config = dict(
    n_head=2,
    head_dim=128,
    d_mlp=1024,
    vocab_size=8192,
    norm_eps=1e-05,
    init_std_qkv=0.0689,
    lr_head=0.00844,
    grad_clip=1.0,
    doc_mask=False,
    steps=3460,
    dataset='wikipedia_en',
)
Each number is 128 + 24 x the weight over the matrix's rms, rounded and kept within 0 to 255. Layers, rows and columns count from 0. Numbers have three digits each.

# layer 3 MLP down, 256x1024, rms 0.117, rows 0-213, columns 768-831
130125118163138138170161174129139146091108098129145139147151134132121135139132113124129142138131111126140118137121119094092070117152145121148150132140163144143167136173081136082156132138126130
120139127107112155124116162142150137142152137134163153051116126104171125115110128130098119098129119172115097146133127107163110137156101087157129173109127143168147137087124123106100126153136163
160116098122125147136137092142113120091144113144132164154079147096165117143146115155147144127075138155161178103155094120148108108108138107127126130168115127136123115136113130121133127114127124
114090147135100115139099168090165135137124110143140121125175126079106096125133136137166106103115107143098158118118100185140104109126092153143096110128153104097141088087105135108123183115154131
112128136129105153156101145132135125111133133132104135160167153176103100165149166135167137190144151159123133109118115137104156142154102135128176164136105186149144123114142147123139123098129117
108123136105143154129131188115130144147153128106166105091138121168133188131111124113121112089141160141097160165148150126122136149144133143134126118132137155174129125084108144117129121096143166
132113102127131138107120080131145103148125104146158110130157144154098079139077114123147177110162127106129190150113158146165100135123119153174144167111112145082116112109135114131126149135116135
162166111129134157142120165080113114135088123157132123141161113142147095117156145177129115119129119124132162108136126139148135065145087111107118139148153105108156155127121096116112122124127141
185155141155146112140158128109135151099139137110130123162144100121136110152163131143117137114106107143134115141150106106142168130116137134127098162120122151080075140141147119139150108169145085
138122126135112126144105135171149108131163117131130169097129114127105136115115140115115117087148107161135102113122159106150135093102129157157125165122152116089150117107156140143168127081139105
152119182104153111140119158153150150109130154158125129085156141098126134107140104125148143151113067119138135120146111111128074096159124131136151103104076121139121117083088086146181125106116141
144098121111080128122172160153119132120123115108133092131144141140196099110087136083127135120078120137155121141144118148101154114116145136129094137125139136091138109126128161138081111130168148
095120147121127128137123111124099141090132135104082107131104146141143149109148140093147106155120122143151153144107115136089141139138091128140157232107174146175133166125118143077144132122116132
113153140136126138134118126140132159118098152132132135121106103078106136132172130129110132162115143083145113131131106104149129152132120131111129135139149123112133128099136129147133147106119077
138115132114110150104109111187123110145144091154143152111125139107095110130098165154120159142154152152151171143082113166141137153129187141135097120149147103111157129151176150069129128135211101
109103145087144178118160123123184129134127142153119125134159103144180134095114089107123125130126068099137145136112155123093119093131126136109141128088094112125135140100075102139087114091114088
165109145138166106172101120131107166120095101116174083107152124085147126124111125112163112090147077135149094138159117149121135172155115164159146109106174116142131167117117137050124175068108089
112117133140176146139076168128064119125142187137136127123081121149100107117150120143119084124151129141148093102132119142114101153103110108115119119145132146143146118133143101129112093139112117
148089102133120110124124096093137160108086095160148116133105153161124112147115124131122117100138085100108130088135116129134154110091124143142102147093111120111112071101149128129121147091111114
165156134181117142140108190112086143130122149133125104116100129137157135101169096145119112126124135127108118130149127102129125144140095162145129099105123125124143154185153149131150118136103097
116108148094130099111079122072132097137107172122134136163096118144107119154174131086129110134111123121109147138112129121124101116157151156120161127118126150101151124123127123082135167125152160
117127139110123127152167085106164116056123098133119162131131159094106148145154117127148121123100164139110153148114138140098169143123129114143114095142156126162092116142133158134146158110121114
128155106131150128127167118112109128156156143155123115122137109159141159173150164099136131142128145121140126164121146127124105117104088153158150206154102125092112123151141123143100089142138159
107093101137120135146118184090118097144164130133128101135109136111144094113138109146093148108117093134112147132098096140130131118139094115127123156087121095127128142155138127169105109121163131
107136183140147110132137084165148156124140088084129102151092134137140129085119139096107132155175167153113110138121146123152141122135137147170114085142150142116157157105116156148104136147147115
130109119118143156129166173088095174113125102120144106113111090127097091107117147124128129184144125062150205104127113125175146146154121147124137183113121106142110135142089209080170112131119153
096131134116119105103096082128168163146104143093107138137143113079136102131109119131113130130121146113130091150129144128164125124163125143109095161109119114128154135112121134145116157116130176
113122135111115122139099116116163141136145144134149104131127118132130133162151116129154132109115116105136114102123134140156110180105118104128169120092122140106141135143102115151101130116146128
148141107120142094155148122127150117141130135120126143134103158092065126132107132107100121099140157131101149137156118077167142090102147146144102111088152162126177147135096141175160123142117085
119165131144109086115175123171106126148182113132128104119117156140145134091146142111085089108105121132175138083142123159126138125127130114081131093128098124154115129130153076166150135105115096
185167163152115145112131153092094132138132107128156123116130076138101118140119169130126127106134087192177148141126105136087126119129100104131157156121164167148141183091113137096099113080145146
146108136104109123140171162146154168093135093117162159128191118153120139159107127127147113114166150175130163078107127134147127088142111145117146167117172097159164110138103143094179126136158099
131110107114123148144073125117161131141159145098115138101126107116171112097134133163137110144131115118129122146106133125117167114137101118109113107057094154074116128155133106119134202132120112
102143091105166129132113121177136088102161171120146098113104111149154172149092088111113131117109083145150105184080138104128106106119108092142124121121135141125196109121128166138109120131154163
109120109130113139151091095050107106159136107164100116090109154142119166125110157141145130148093137074123146110074159114091097130168168116126118140125139070121118158103173144112152133123107167
125111125166173121155147097090130095141113082136148161156088128167126103117158138117127115124103119133104128127158079108105108150103181101097137095079137127116116147140082155066078110101184118
102127146110106107104185130095105109088094141116106136115142095110121103177138157110125137123115119134092095133126118131127112155117128105101079117119131119078151156087104146082135126110167140
123080143115098095118138084058113087128142157165116166141115156135121178131107115148153125107143109141114142128121111142074109126111087138105169133115117181119139126161130130144122153165133119
080174131180116127122135138143152127147113132097173139108135121124124099109129148159120140075135098162176141152100147081111140141158113175114104127064132116124110113148122150176167159127109101
130113121107107168141165131150122118149104128077119130057141131150129094120123131123119124141140142142123119137173134067116142132128126125137147124129148130098160131088083114125107186168135152
141166165113159128117121125065089134138054135119098142129109117103118159124156161108116111137143120127137120146114114116114120157144106147156158148144104111110152168129121098106119161138119159
150146106094140097148112073148145106133135081111124092106167106133118161156140095112148132111151157154114085124095143160162155183115127150146135052120145135128126129135061151133146092096142129
099153111145135152134110141182136150096129102117122138120151114104121082162107103125121118157125119135126101121139155132115155099136131102138142194143084126140140151128106125144129162142112123
088122131171146090117143184109112131096130151171104126132114169173100116102122153179103131140137097155092158162149112130130124095095108122122101130151138134142112128131150127088121126108102113
098123188098152093121125130085088131134123108109140148127128133139172148094132091109117111116120114130159111129138099100094107119129122097142134083081127139127136163110148116076146103099145120
109159167155160134094150124132146147123108160122107111136078117127178125156157149128153119118093146136134154125129136103157104113117151121091151179123130122145112096135104164168111145109134093
159134096128119143125098150143096148157102137120113082172064145160081109164185156130134111119116126118134139098142106112111096151158150159105122134126128166121156115113152130100132170117141129
152124199148157124154149144119124151117174128125167145176116115127167170101167145148096100157144116145137113150137151127128117131177117145107104161116098124106166140132143076117080086155100151
093139087176129109157184112108189093099125100138119132122090117158073132135102099110154130139117109111171125143135133150107151136110131117116094168157089139143101088134160142161105123091132130
101137137111169060154124170154165143123095080102137120157117135120097172176168090169135158131099116109136182136109150176131157141128132122094119179154078094117113150139093143141156103119108139
151139114145104106153182101129149133136095147138123104143126112104133150151098105135097140097158114107108122076125168119109138114183079119121139107099144079139116116141096119116114118128105138
058148128125138133137139119109147109127100151108123124123180133111134179149128130182051108126163133125138132114122119149107098138145144115138123068110102145111109131134111100161135128115117143
117188157110136113098109149111150128132072129153144116162120137110089161139159143108165095129104124146138124117100154137137106174135104155182146096143107116119114124109107106137156183174183129
142134136129115136164152159161112115125095125154131130113139109111098138128158118131168154177154098156134123102093114161156087091128137132142152116145139096134109156106098130129110168182120143
124126078145121134145120141131153155102154114114128138135138145139131104095123099138084137169111107097159111144126139111116145153168126132110110116110102117132128116132110163076097165084139124
112151132136109111120128173081106169177139126120107140148088131123142097106099126129116138104127134112131119113112132135124128099156120146147137100094100123142108165155135145102125102136128143
117116130125131103109160102125112112139094133159136132125124142120110137127154119133174066165123151126147135111128147112155147127160144093106095132104163090113097141136156138146133120143178128
116120160162109105121129151160158145178115128122109142141156113149155158125094113194094113122129119111126123121151161115146133129140159142098134168121141137136142115095107093150120156112135093
132136118150129088151123144145131145140142116102136132129154119134104136135130122087117143116104128054137125155142152107133138123139094140146144167128135159094130119124077108108130107168123166
080114117096135212166140136149164124122109133087124136077116140111101101118112184119130115147110140159141160112127093145134124132106116136128116104157121132119116148152111131117124098133108152
171147126162109117168156098172163129126114114112132123136136156108098120112138124135128093107134146136120124163112133133133116157110136095134142076138163128113104114137086123133088193098151121
153111118142135126167125140131138101145113137113150125110119159121083150127160095127121137125112097150140131101110146128122126101109133167160107100120175122098096133103079144155136114157073127
156147179131102110130132107122119097147129133121131123139105148099151124149144128121087110102128074100117144126149152132101130142153172159150124107082130093117176120135143086160156125128141120
143073147130153179132135161116152135132153131109137134131137112114134135100114132144132100106140109141157145181096153152133153138152130110146151157129157110122127130169168128106126146179139131
136118138172130123165118097123112151118135106113109108162145139184147114141084146116139142156105128127128105123129151118135119139118142151127089114152150144097090147126143166141097082145153165
128150125124122113096140157088120118107154162147124118134131123109118139114097096151117129113111114134137069151118093153096115131142077109134121106124157135112109089147100116151122129120157121
154143045106125137173126144130135140149120120102151104090119127118170113143071127121147106154159169133123121133114125138139141106166130163128158118110128129112159164112176180159143134138135086
094145147146173128132196155096114150145104150099092112163132112116177174135137153132163149148094107124112141125103112159137096127119148105159122118105131175149124113122125151114094159155093116
147143155123147157126145090101147133146116110144159110120119135107141111154136145174087142131109153147125164096164129156125179135144107098110123185107110095163111127145118089117207111075107100
103154147154173088090121106113140124119138139135155103119122114167164142172131168125128183130142082131103160183101142136107114126132143146157111149100114118112118127096179123125125098132086155
132121107143105141118136155098151083105080164086139128147083164094170155166079164123152099160136121125093159127109126136096123113158103095112103121137137142132176154140141097123102121134127177
136146138125146119134135089140098133127098119133146106132128146133191107126099152140119109116154124127145148119119158063135157126129121154128138110111102133132137130135139147121141171097163110
100164127108135033153121111105153127138137130128129134148172127145135133125160089149119124128168131207160137104071130144113121118098129120120131152145127153159108143110111083128173129145162176
173144139125139121117136119131114139095110087141171115157138116134165153117097153137109086153131102122117125140135127142117123157152110146154112113140143105150173158142188143102114103134152121
145133175105149125159141134105059168145151130134151130153140147106137148108112136121114134094115119163122122112135142121162135126166131153138097120124085110085102105083153124128133101096148150
182149134176105124128126138138152132137136100116135143157143122131122120133100149100148113141119115161070152061143147129154111131120137145095130106130144175119159111163083143114110120078105152
119138124097117116125128111129089131130117154135148126100144134139118110134129187128178134122138118150153148144132121115114094126149157139092117164111142139161178160110149114118114118110157132
161110132195137136130128126131154096140128126122184173112153106110144111113118150141070120120114170180089162096113136082157181146134104106178163161160157112111091144142136149134123146132095116
123121139085115120115116082139116169140143186140160174123112133161156112123140130136156128145106147139128139131099118200124148084098114142154101161116149139205081114121128163137133100153145101
137096154120108124120168149157163095126147104129104108104133100155148097103136094123171102118108137141141103106098093134114122146109121097113141093166119141087087075133124127128140140116100113
126103138121065119157101121111113137143123118128107140112123117139120120177164152135142117141128106089099127113149109085123084070133123159123123123081132135140127093151184121173117146109153165
119146111154115156082116162148108111119140115106170099095160101117081157148146149071138130106145123120115132129173156162124119100121156110175141156148114130166103131109099095119133161126120134
144139145176122121079105137140168166127119113071129143116124152144140121086118172130100146145146096134137106127105145122144163113120112124111142179148138139114116138133098140134131093159149162
095120119122127158124144139158119093122114129082147101143150142126125098133138139117084121145142106156124131154153143141120114119180122108126131083134128106160144150141115126121095121082142130
147128106096145166154054113135166141161148109140078102084075108119109128147176097125128116144134137133102125152116101114130115135097137110133115105118133098121123150151084132114130127137081165
123116115167143087117138148109159132113123115136115119128129127154111184128147171100117138138153150130131102144112119127111112121121106131120138107136143107125149128153138168110129130137106130
092122165146103175125111141106160101135122167142116129123112112162148147166126144103118090131123113110095151129143124125074118142141113133150148101129105124082055134134162108144147179124144131
098149146108146122170111135121137115111135117094125146126142158165129143130132137111131114158104158153128163149123141114118154167116111120095127107151150118080172147151107145117100156132154133
118105119113135109130136128127107144125139149119122115115110117137085162147108101113147157127102137116123094127143117147144080111105108143121147161148108121142116162074126086170175109124134079
100122157148128154107058119139133111103138129110129135116152137128110140112137126147118124138116125144162135141141152124115137104093117170157154153125157140161130130165154135131144141114129161
112118126129139101170107144154171126092122090136130095168143117103170113110141099124134130133155136190150100162143131129153093097138093094148132128081140126134137120152105133089141125097144159
078157118107128151160121193104170106159126111141110144108101125098142106094101104138134128152135147109160137162078125085131139140103131147119157091131108130098151123133113120129105135110138071
095151160098199126123138077160151116130066132134122122113150102137147149146119114082125156104125160124131151104159130147089108147117095133111142145130120091117136115116174134187160116143137120
121130119092078111145095131165150131122152121110120159143127135115136045139112162108118124155085114114132088108127147140145153169147088067145116152094162118124123111149016142132120082151153149
103125181171139100128134123145148137076124106132127115085145145137203087172122118175120119118160104094099158119074135122107142129134163073116096171101091112136106096128186153104091133149168139
084110129084130163111175089153100133178133121159125173093128179108092118112107135113133111159126101067078084121096169072147151123099127130142139114169127137137126150153135141105056100094122133
077095147150130129121182121128090144125118117147123132094126134154113164115097159115104118114115113115101101108163130117131121104119101119138069221187135149136109144069153145148139091111148144
121123094099125131151139096076090138112084165169115131132110101099127135140129150147084124105146146130123136167087118126133109121124102167145084124079126117106134135123140090116117147141156167
134115196150133106133128180122144120125104168089097134105159145117106133121150158164100126114137171127117150103104139124141109116132133139121126164158110126147138151087131113145136133139125144
149130138158164122130139159133156150130124060113136124123148136097159128126118081121145139121114093094134110094140150080146124167062098123118147115105143093139128123144143108089098132069097146
122118196090131174120110160146135127148122088127084124127104097125104127113102155106108129101138097136156078142117130093128099141116138125140112116119123120132131091122110117159104096081144139
120102115155135084124130138134131073146125075147118103124154106124139173126148126139106173114116128148158108132157105169116147182098117159108164116137103167123155132142116119154154114134158118
171120124106153134119073116088119125158132140156123167117141136093141084136134108135112109130119137079083164182121109118155114131161110117094114055120151132105124103128129119125089111158076110
173157119082149132111139119125197138157142104142103119129126150097137118129087123119169134132171127108109088143145157104109094180136133144159097059115137133114119114129118151165138131136100159
127119139158113135136135087142096107184091154131159137132129135137130161124111195114179134111122132109088124146123107098118148101110187146163071092141146107128096138111170145135089105082106114
144094077092093109108145152125150141149117100127102119113115115140139119095128125123113167133117201138123131137106157149121110132141138126099094088112144119154121119152072139158141123127137122
136110124137167110173115124138150153151103138142168152179138130129101139125122154168124173139140118072113113107107159121115126134147104151131120079135105105072153126100151146133145180096143097
135085130105120138151183118116117128121088132167113080110143167136116148148140175124135166115119151135146146117110113143144135121114121113106070135187128142193124088127125150130144087121159105
099093087154104142139116118161153064140082131107088145121136128143109123111129101124083176105129154133093143153113089087108135110090158092143120107111149145141125061093121105108181138135108122
179136095116113165123105107093140171103112152113104107119100091104096174182110097145155150161152170132134128149113087113129163142142125147101147153083087087157171141120136152121090122165122110
118129156131147132128158116091097176138136094137155099144103106117132146138125149139133161152209102102172164158134156132105118169120138118130112131116108130125159144103089126120130146136160084
095162130132095150145111145134109133132107129112151157154113105159080122134160156105146118144078128132100155143083104135126097130113142124085157171106109175115124107107141108127094115104107144
139080095128098138112141115180149117117119101107093164102107154100073104114096106080128131120167150144119133160120137142133103172146147135144123071119131098136148186085184146140152163114102075
117144141159135114132142116144117106151121164154089116123179178126135129139115143106069101175110149161129097173178120167086137170117091131137117176149162156105120113122141158129164117126147160
060115156144152108156120168157106147100112080099124104138158149127071118135125122115122119044084165143154125110113129162104200136146088122163150140131157130117135151158123131115142128107076153
103127148141122159068133110081097119121141086121119099175108163140124136144132173164112126122125090115162113154155115151162126130139111113130154171140110136165122117161102179149131110095166121
135145132102162142141062146162117125155147145114130121146105156117111122116167118130176156123080133129147110159154117093112111131119121121114128121145067168137116087142138133118127166071074130
121132095191121147074088094112101141135132127134130119115142172106156124155136116136179141141115130141172101133107107103132086107175119129114138119122160116183123146119112127103089150103122154
142126139128101141108132151144116099111141108089126170147183120121109131107141123118144171130134156184133106119147145130103150160124158115112137084110151124109122123106132127135107089110151075
094151087121107133141126122132105157144109143109124146124150094112131145103160163132097122106115114132165162139121101120115126096125118161124145179107125147145157124135128119135158151128159081
071145125161122097135121166135145147122171072092107148144109121173136161161155113177099102075159123133131125160106109111122133129155143133136120159121123133117150104147134111131201117147120122
167122151135123096117190107127084129106111157105125136122147141119187115104142141142131147163097139118126113117125113139142121141161116115102115164119140128114157135116094102107144129111147180
075156127129106116153107153128123107079159120107118095143116108117104088117088126118100107134145122120134140152119129172130170129112119103150093141075128120117084113111159123136126121128085145
146114134149143101109095161138087126175138143138167179193131121166147148176091141108092174120101109109129170158119129066164075110157141161080126125135127082117142143126162103133106160168115154
147126111141153124166152193118130139090105102135140160078105127150109089131154095099150181126151140100128152145134142119110118119085104139141135110152110170135106082161128124125133108109102070
092154183110102148138135105131105140133107150134120141133100126144102140097117129140102176141153105124134095115121133145117166114112140123134095133090143152139099123100093111142139106130128109
127103110134132151143143099123116068132115159131128119110115106121119121182118114112140159104106150116104164102103125120144098086122123130141074099171107157085175163122175124180127163133098105
147107090141081112150108118120166099096135161129127099152108142132137145144139122146149092176124112154151148133125124110096129166138086145141101083170122131131112074146125149185142142136124142
113118090146098167131174082148125131101111157097143112174118132133112118128128151126179150086154124139101119148144121080109112133137118156120153116119113112140123143135146097129085115094135146
160123128134126124143126126088130138109133140133113113121149133114089110121111122147124124121116161123122124123155116100120134145141168156126075157146089129107158084108108117099152128157132136
145126141141106100123103118166118123147131120129159121085137124112117129156111106122100105132153191120179116143080141108117132122118085119156121143131152098108077130122097125133199163130181111
135118177127118143157165145162122170160104099174174102173177115128143177176144170175118126138150096134127112121116147140150159116137123158141128122144141139160141121083115119183150096092150146
123131137087113122135134107163120117146082087183147140119102140113122098114119139126107125153180120116167135147112110138167151114109132125181098118132126168150095133155102154118099124116125149
141135136142166129125132122119158112118136146123126079156118125121145177097158116189098149134095132189135140122124107099172145169144095136125169124115134145106138138109160165171109116152138116
115111134129098155126132076122177138192167160220150106139172113106149152142141119103132130151152142188145128089098144136121163108144120158150148058145143145168105117137094102162107130130147104
147148141158129116158110076152125127110126133130142139128146095143134137158147119110137126173103152124116122093144150127128128141111114116135150148101140141123132138128122099127128138104163140
148118153116135124119166129169122112115139160164121100122160100142138105143150142120162104125128121099098135129126102134116100140135161114154114184107144136143105081081127121090075150124114117
169170126134156125127155165140110133116146120153125109094142131145162125122107144116094110112114145125144133094133116126189081101150107135151154095079115134119109129142122139054201107144178140
128140130087103108167157140119161154123107145150096134160116144113104152146122112096158133130158175180118174141138128160077116152129129091157104164161099143121114164127114154105204089152139124
092137145136162107104135088106099142127148102151137122145133148139180158130135152158116116128090109143124141134121094163103157126113170101144109105127112135123120105119162111108093128113110118
197101133080135124099139171141131126109160127071115094133108086136093136115162092142121132123134117118130102167127113105109082128138098115164133212082104110149108115148097145164107112167075128
114162138131140138124134142126099158100125140122115168163108112138143159124131164123136186140146151113119131128103132133136153108116108100111129131159162130133103135096119137135101142082132157
153146157085121125105121080139127154163115145145144085136109140122102126113096151144105133136126125100111117132101146141132101090146112115110126102113093120142167150120089147100105146110133096
137180057101098127112165121138106120141087124144133076121177148130172100146132161143146147093150145117126165134125107129147129139131115096141127072112171146156090125132132113116131164103095121
150162150135123132139140142126164137136098176165148116138118139121094074130110140176131075099134109123119167141117127148107110109113122137127121099119134156103116142163159103147122144110140105
129150104138123109171151126135121130120109108065083141114097084100139167100164139161138128069121109178111133142123129116113121191123108127115116175141155163152155101086137128129147133118139155
091100150088129124162124137090152102131172144136142160147156116140139172151086108157142102149085131156153124108117144144122182120089108098139152188087118142141092137134106118146142143157119131
101100127167138174084130138094111135139075147152115122128115133112179117163138119125114113137112144129120136078115123164142103118139088137112128213132114184123138060145129159142151174114120110
150104112131144158127098124195082162152154139145160082150169132127101084130122107161115157131133121115130125113087175149107136140190157131114112130130132127128118152165179122189100123164145116
111117139150098109098177142122161148122120133132139114139044134128130094111076148133117153129159144082155107100156111110124135133161137120138121106140150135102123148158110137114133123110169170
134101140102112145142149133129129121118090111117091117114123131118151116129149139087148117148082113094097153110135103107101065131100137070138144172140171083135115133117125170138094111190101209
147148112151109119150138190148147134164134183154117106168075135129121133143144095167087134167134170125160102129161128121131118134149109138093098094129092105126166144135133110140107131169136119
115090124142130129117188121131119135133156144124147159139191142159127102149127096138137150144115130120135110152120091153124132110138094113093093151117109121095116138164159156139134115112128164
030138152127100111137088135130131116119076107130142096113130136104147108087124135108093105131123117129153149112147133125114084090163139126131158137131101129115120154113058138110122142124106105
116160112097141114118141166131133110123129189122111137121151108087141128142103123110110095136125119117180114132146139134115126130130128117096084116153084129145146112111168152187122130159132138
157159126132128165111139123125129149092132155117134137123124131072156068141116129111119125122112163143112118139108104167138168163130182139148111081167126131124133171158101122162115154106102136
110165160106114126100150102132117134075117154126153112110139134112139101145133140139114124109091111112135121087125147105131142102181146142144123169180148131174112115134125136139097143072110144
132112119131156115112101157110182129101113112104113102133136150111122134144111109175188141116137156115116121154129106158146125079114101140141105156100110107198172134124173128148075129128115137
131184128147097097103111093117106158113099132138125161152153128121156096136102127106109074104116139108097152122127116170137155107068114099117116086146139135129110112107119113145169062100067087
108115104107144157147178145124091099121121144137166154116094110130106144100146120128123107191126122142115134143127136146100147097100123175095125101142101094156096144163185131106115115192133152
129132117103117120154099122091119128133127108152145112146152140116167099101130111110149160121102128137165082155158140132135114152133110103162140112119091177101105155155103117125073153112136124
136123122085153173140114126133089159136108141133146120162118157105133151153155120130090121137111118122133110150138133103133126128112105162130098103102122092119130151155126116115126127132157155
162122143189134111124128124112115136151123084164113143148135115130139087105118128153112150089091135094159096086139162122148167126131107132134121127116131112167094147081138144140158125141179115
126129130141125128135147142120072126102171138140134124120104124110106115174109159109072133137054113167137140119120125113100112121134170161154110148150125116151156152130101131155137140137115134
122148137133124080122138126122159165132149131151158165152136151143112139126135102162085104141142068110115131133119143119180151160160100134160083083190181146157085137137172124066145125144103130
103146136109153107116106163122131141162138120105101121129137114174130160102145127113109175118138149101136134105134135136125099132128105174119141148109134093159131111120135111135183136125122146
118101086160152133116132137129148101146160174133110124105139157118130115144146136146161134113138178140130141173117112123144184073105107111089145172131127118105171149144160112099093158144139115
102123147126131159126086159103152091104165122150100144143142141180179143085134123152111132144136109110120109121152113136121110127148084096142147107167114127152139101149093105102134080135145151
144103123126133143141084132148126119118087122123143119100135115108137150107136126102158110111106095161135155123167096138171139161108140137132176000105137125175178137126170114120139074112116133
117096154116133125131129142101140132131160140130151117162119128108170118134109092163149127143121081139154122148097100165099140117096124129122170141106169118171111104120084158119140137101147150
131134138148124124147091173113118137098123118137120081160130117159158123115148108101126106128141125136167140101170082124133149140125130136175139081131143095155089085129161121106103101114108096
142128122128112136161094120140136116110094108112139113112103117109119176122121140064087127145126139134125113152157114140083129126100064100106157085148117134098117096130076146138118124111122162
104156124103091105085151090123092121105119154103114124147102118147186091110099171118101102110129172094135138132167142086129102126102162105062107126148151123122157095126119113132149109116117112
192106159098092154171120192149086111181149075118089129135100095102102075121149186129101135121119101127109113146140097176131164130127181094150111208090110118113103147127107129099116114131107137
105060125146094107155128130145160138089114109132112105096141130133105092178114164170139128103123117107067116166170142123137095100119102075132105129139117143113141107123164169098142113132089138
169089161103130136128164097119153129119149130132114144168109092160119111084137146153160126133123155092157138149111130107128153115128151111109121147125161119160144109150085120118138100135140110
173099135130131134110125136138149101140106141117137098106122107102109105132170080142140153090115117128092134104122178146093134129127131124097143090157109115101176113133124140130086151088089164
161117080140092148152113149107191126132127127102109132095119108118133118119074110125164074132123120131096110097158132128098128152103141153126123111106130150132128140114153111196127130126148101
119148129135142091147139114130104137125112142121152089166155129122068127136139158111129131107150079115121143152137146111151142101153124113140156137145122127158134140163164140107115152125168142
152129137085134135094065135129106180136140129110145151116087118138135125164114117111160117169110126128153087127096157141134152145147112141128061193080175121124105200163046138130106146144135115
121143155138155169137176131154117115129090153143138093133162134096129156134124109156097121162147160152181125109111119143165128150133153141136099108159118127148136097104102140128160123128133107
133148126091138129122119136153150094149137113088164127087121129160112116099124145123135082122131109164091129121151148086099103115121120098098165090117120181099163099132084099138134137118149131
154137141157139140119109143163133124094127176174097131142131125124081147118101108149135128141130137109109109113153118108125143155124133110075129112111161148128126111124107137146102126137151107
159109139101144080132141154114138121118131118132181144147152132135114152090135153114122147122128091167118119145099128109155145108091134113165154118143081103106116156100178104174075105183071183
161122145122156106098117114104160145113147125106157139101128129130151124139161150114125125148137169183144137142160151160144094103185105186071112103110109100108165110114163120132123123133149143
133115106153101113117113184193138136143137135139151092132155148110087108128131097163107144117129126163140103126111118145099104085129132084145135098138111109150147142144093118142114104147146117
140132123121126139129153127138081104147134116089121111123137124099150150139125117120101085139143086145120104148102105134106140134117143105106122111151136138157111142106142150142162115104098120
140179168183123108107146139141116140155168132135139119103124136120144083116123150127132116165088111166148116122151133116168155178110122135107128167154174095087105106137114121101065102124151140
179135124143163106141137113095140141140156143148102113157142112094123142154126111124123113122124116129143144113112141152125122128124144141104150186151143125107152122132137106145102148143096117
116093156189147140137121141084142147127132156163150160141117126120125129146157170122114121117137146111146150094159123122122153152138107121122111146122115131118114104142092125073115105133108119
093134101150123156142151121126091121157107140132126143126165099119106129192102156103153152126142133082099120091099118096133115147123133144172115212129130140109116133100149157106142121125095135
124163121143113113143145137136109108103125136102105163138077125141135156127105123100117106119116112108119118157116102116081150088127135130047114122160131166100161117101128152138064130126163126
128106129111098130126138123135144078110136143150095111133101131144157176183130077131119115149104052065135132139133104148122107108136097086141160081143171108132102080144157120163125142153126101
157144098115127162116144105101126132080147108113118096112153145133150144150156112158146160187130148116143139147088129146134131120103136103109126026138102144178115134144089134147161141118088122
141109114155101143130076136149167125130129139092130127130171129108097126118115156136116096139166116115146101132126152139117137116136186139131073160150082112111061101140121156086087138151151100
128113133118113131159091101072139130108108123138104125134121133174111167132145119126127150104156145147136116103134117107138132112163114138112140141153126168151121109123167136104164142151136145
145148132106137131109124145157150146149192102115122129110123156097170145077104094083121099137102152099113111099120152091113176126145159121095147036131153112114132138136127121156075167063107118
102142110085185121137115142119118137132170117102117112137110101128166139118140142145110161157125089125149150170101106153120118090135101102136162127140108120120151125136088127073118104123122092
100146135134098125151145136088115111131167130123098130157135089117163127146161178113169119108149097137172136141120145137118178138111139137090138167098121118114139091118119117111140116154121147
127119107121148119126148125149101088125122129114129153102165098113105152115198136131130142134151136122137091157141082120137135113105130173126140100116107137114136145116123163150114092160111105
152123178116143117147135141068153102158127180108140155146132140128138120184129112085138135153155150154128168088110121149128098144085157090092127140130136171160132119101162141104121109113140110
087157105124166152146109095140138106120127095120116102139109124119126117101123172108106126116120156110121162086094129153156134142111134113132135101125113144107118127097115119131139069139115120
122147134127160143135124170191152145115099102116158105141132104148121123096099083139120183140103138139105107137150131119160157089172138114129141123097191101130168151117126123195075159155132145
102133111143123136157109107122115149147119151138109104127096137152111137133140110158113114163107143125140155142105099094109116116128137162138116131118110166104105139141138139113115137128110147
108143078180124140117147170135141109141220133113118121080125109105111120125111124150092179145160115119130137157115136129126138137125102124101122180129084117096135135138165134123146113123145156
158115150124138093136141123121151131132131170110105141128108128148135109082140112123114101147096124127076114155120105134124132082118113150127119134151118103138099129140146156114090167109121153
159106158121118138100130106124102119120146075137114101145132177146155140118111144150148157116137098102127092147184110120107096121129114144128153103169150129108152086130218122140116084083140072
168111154121109118095126128115139072120170122120154152188131136138148161133137119118165136166155119102126154148164121120108108105088116174120102090116114125112139164127214122089151135091131133
120135138110127146149151152135109149138115125103123112146174147143125120111150115115131168146115145053124126143125120144137144133114110142115160097098117132133153117103107122132117131161115094
140113128103151149161156175084167143150166156133124105094108151092119132088145144154181109149137124136137128166160136119122127147112123116136108129126157138123138132124105131130092148109079172
186163086086130132130133129121157132084155102133086123107106140145141111127095147112117131115142095092135155132151117155138088119061111120141121102118109165147149126145129091146126090131114100
172118133112166127153141077152128168111108160141133085142132134158168144117139137118120139124155089145123162111133146098130128112159102181131157120113142149134121085120109138116119097114140100
110100139098142101175100154171145132152121129060172121125126109126127130112147102161153120138152167128157120136112071117128074103132136107125099110118085170108140098132076122117122141136139139
109099130118107131146105160163139085130126149139115105104152128100076119134093081116145163159131126142126110143133119113113138166143110166157148121133097131121121157125140150094053088069118142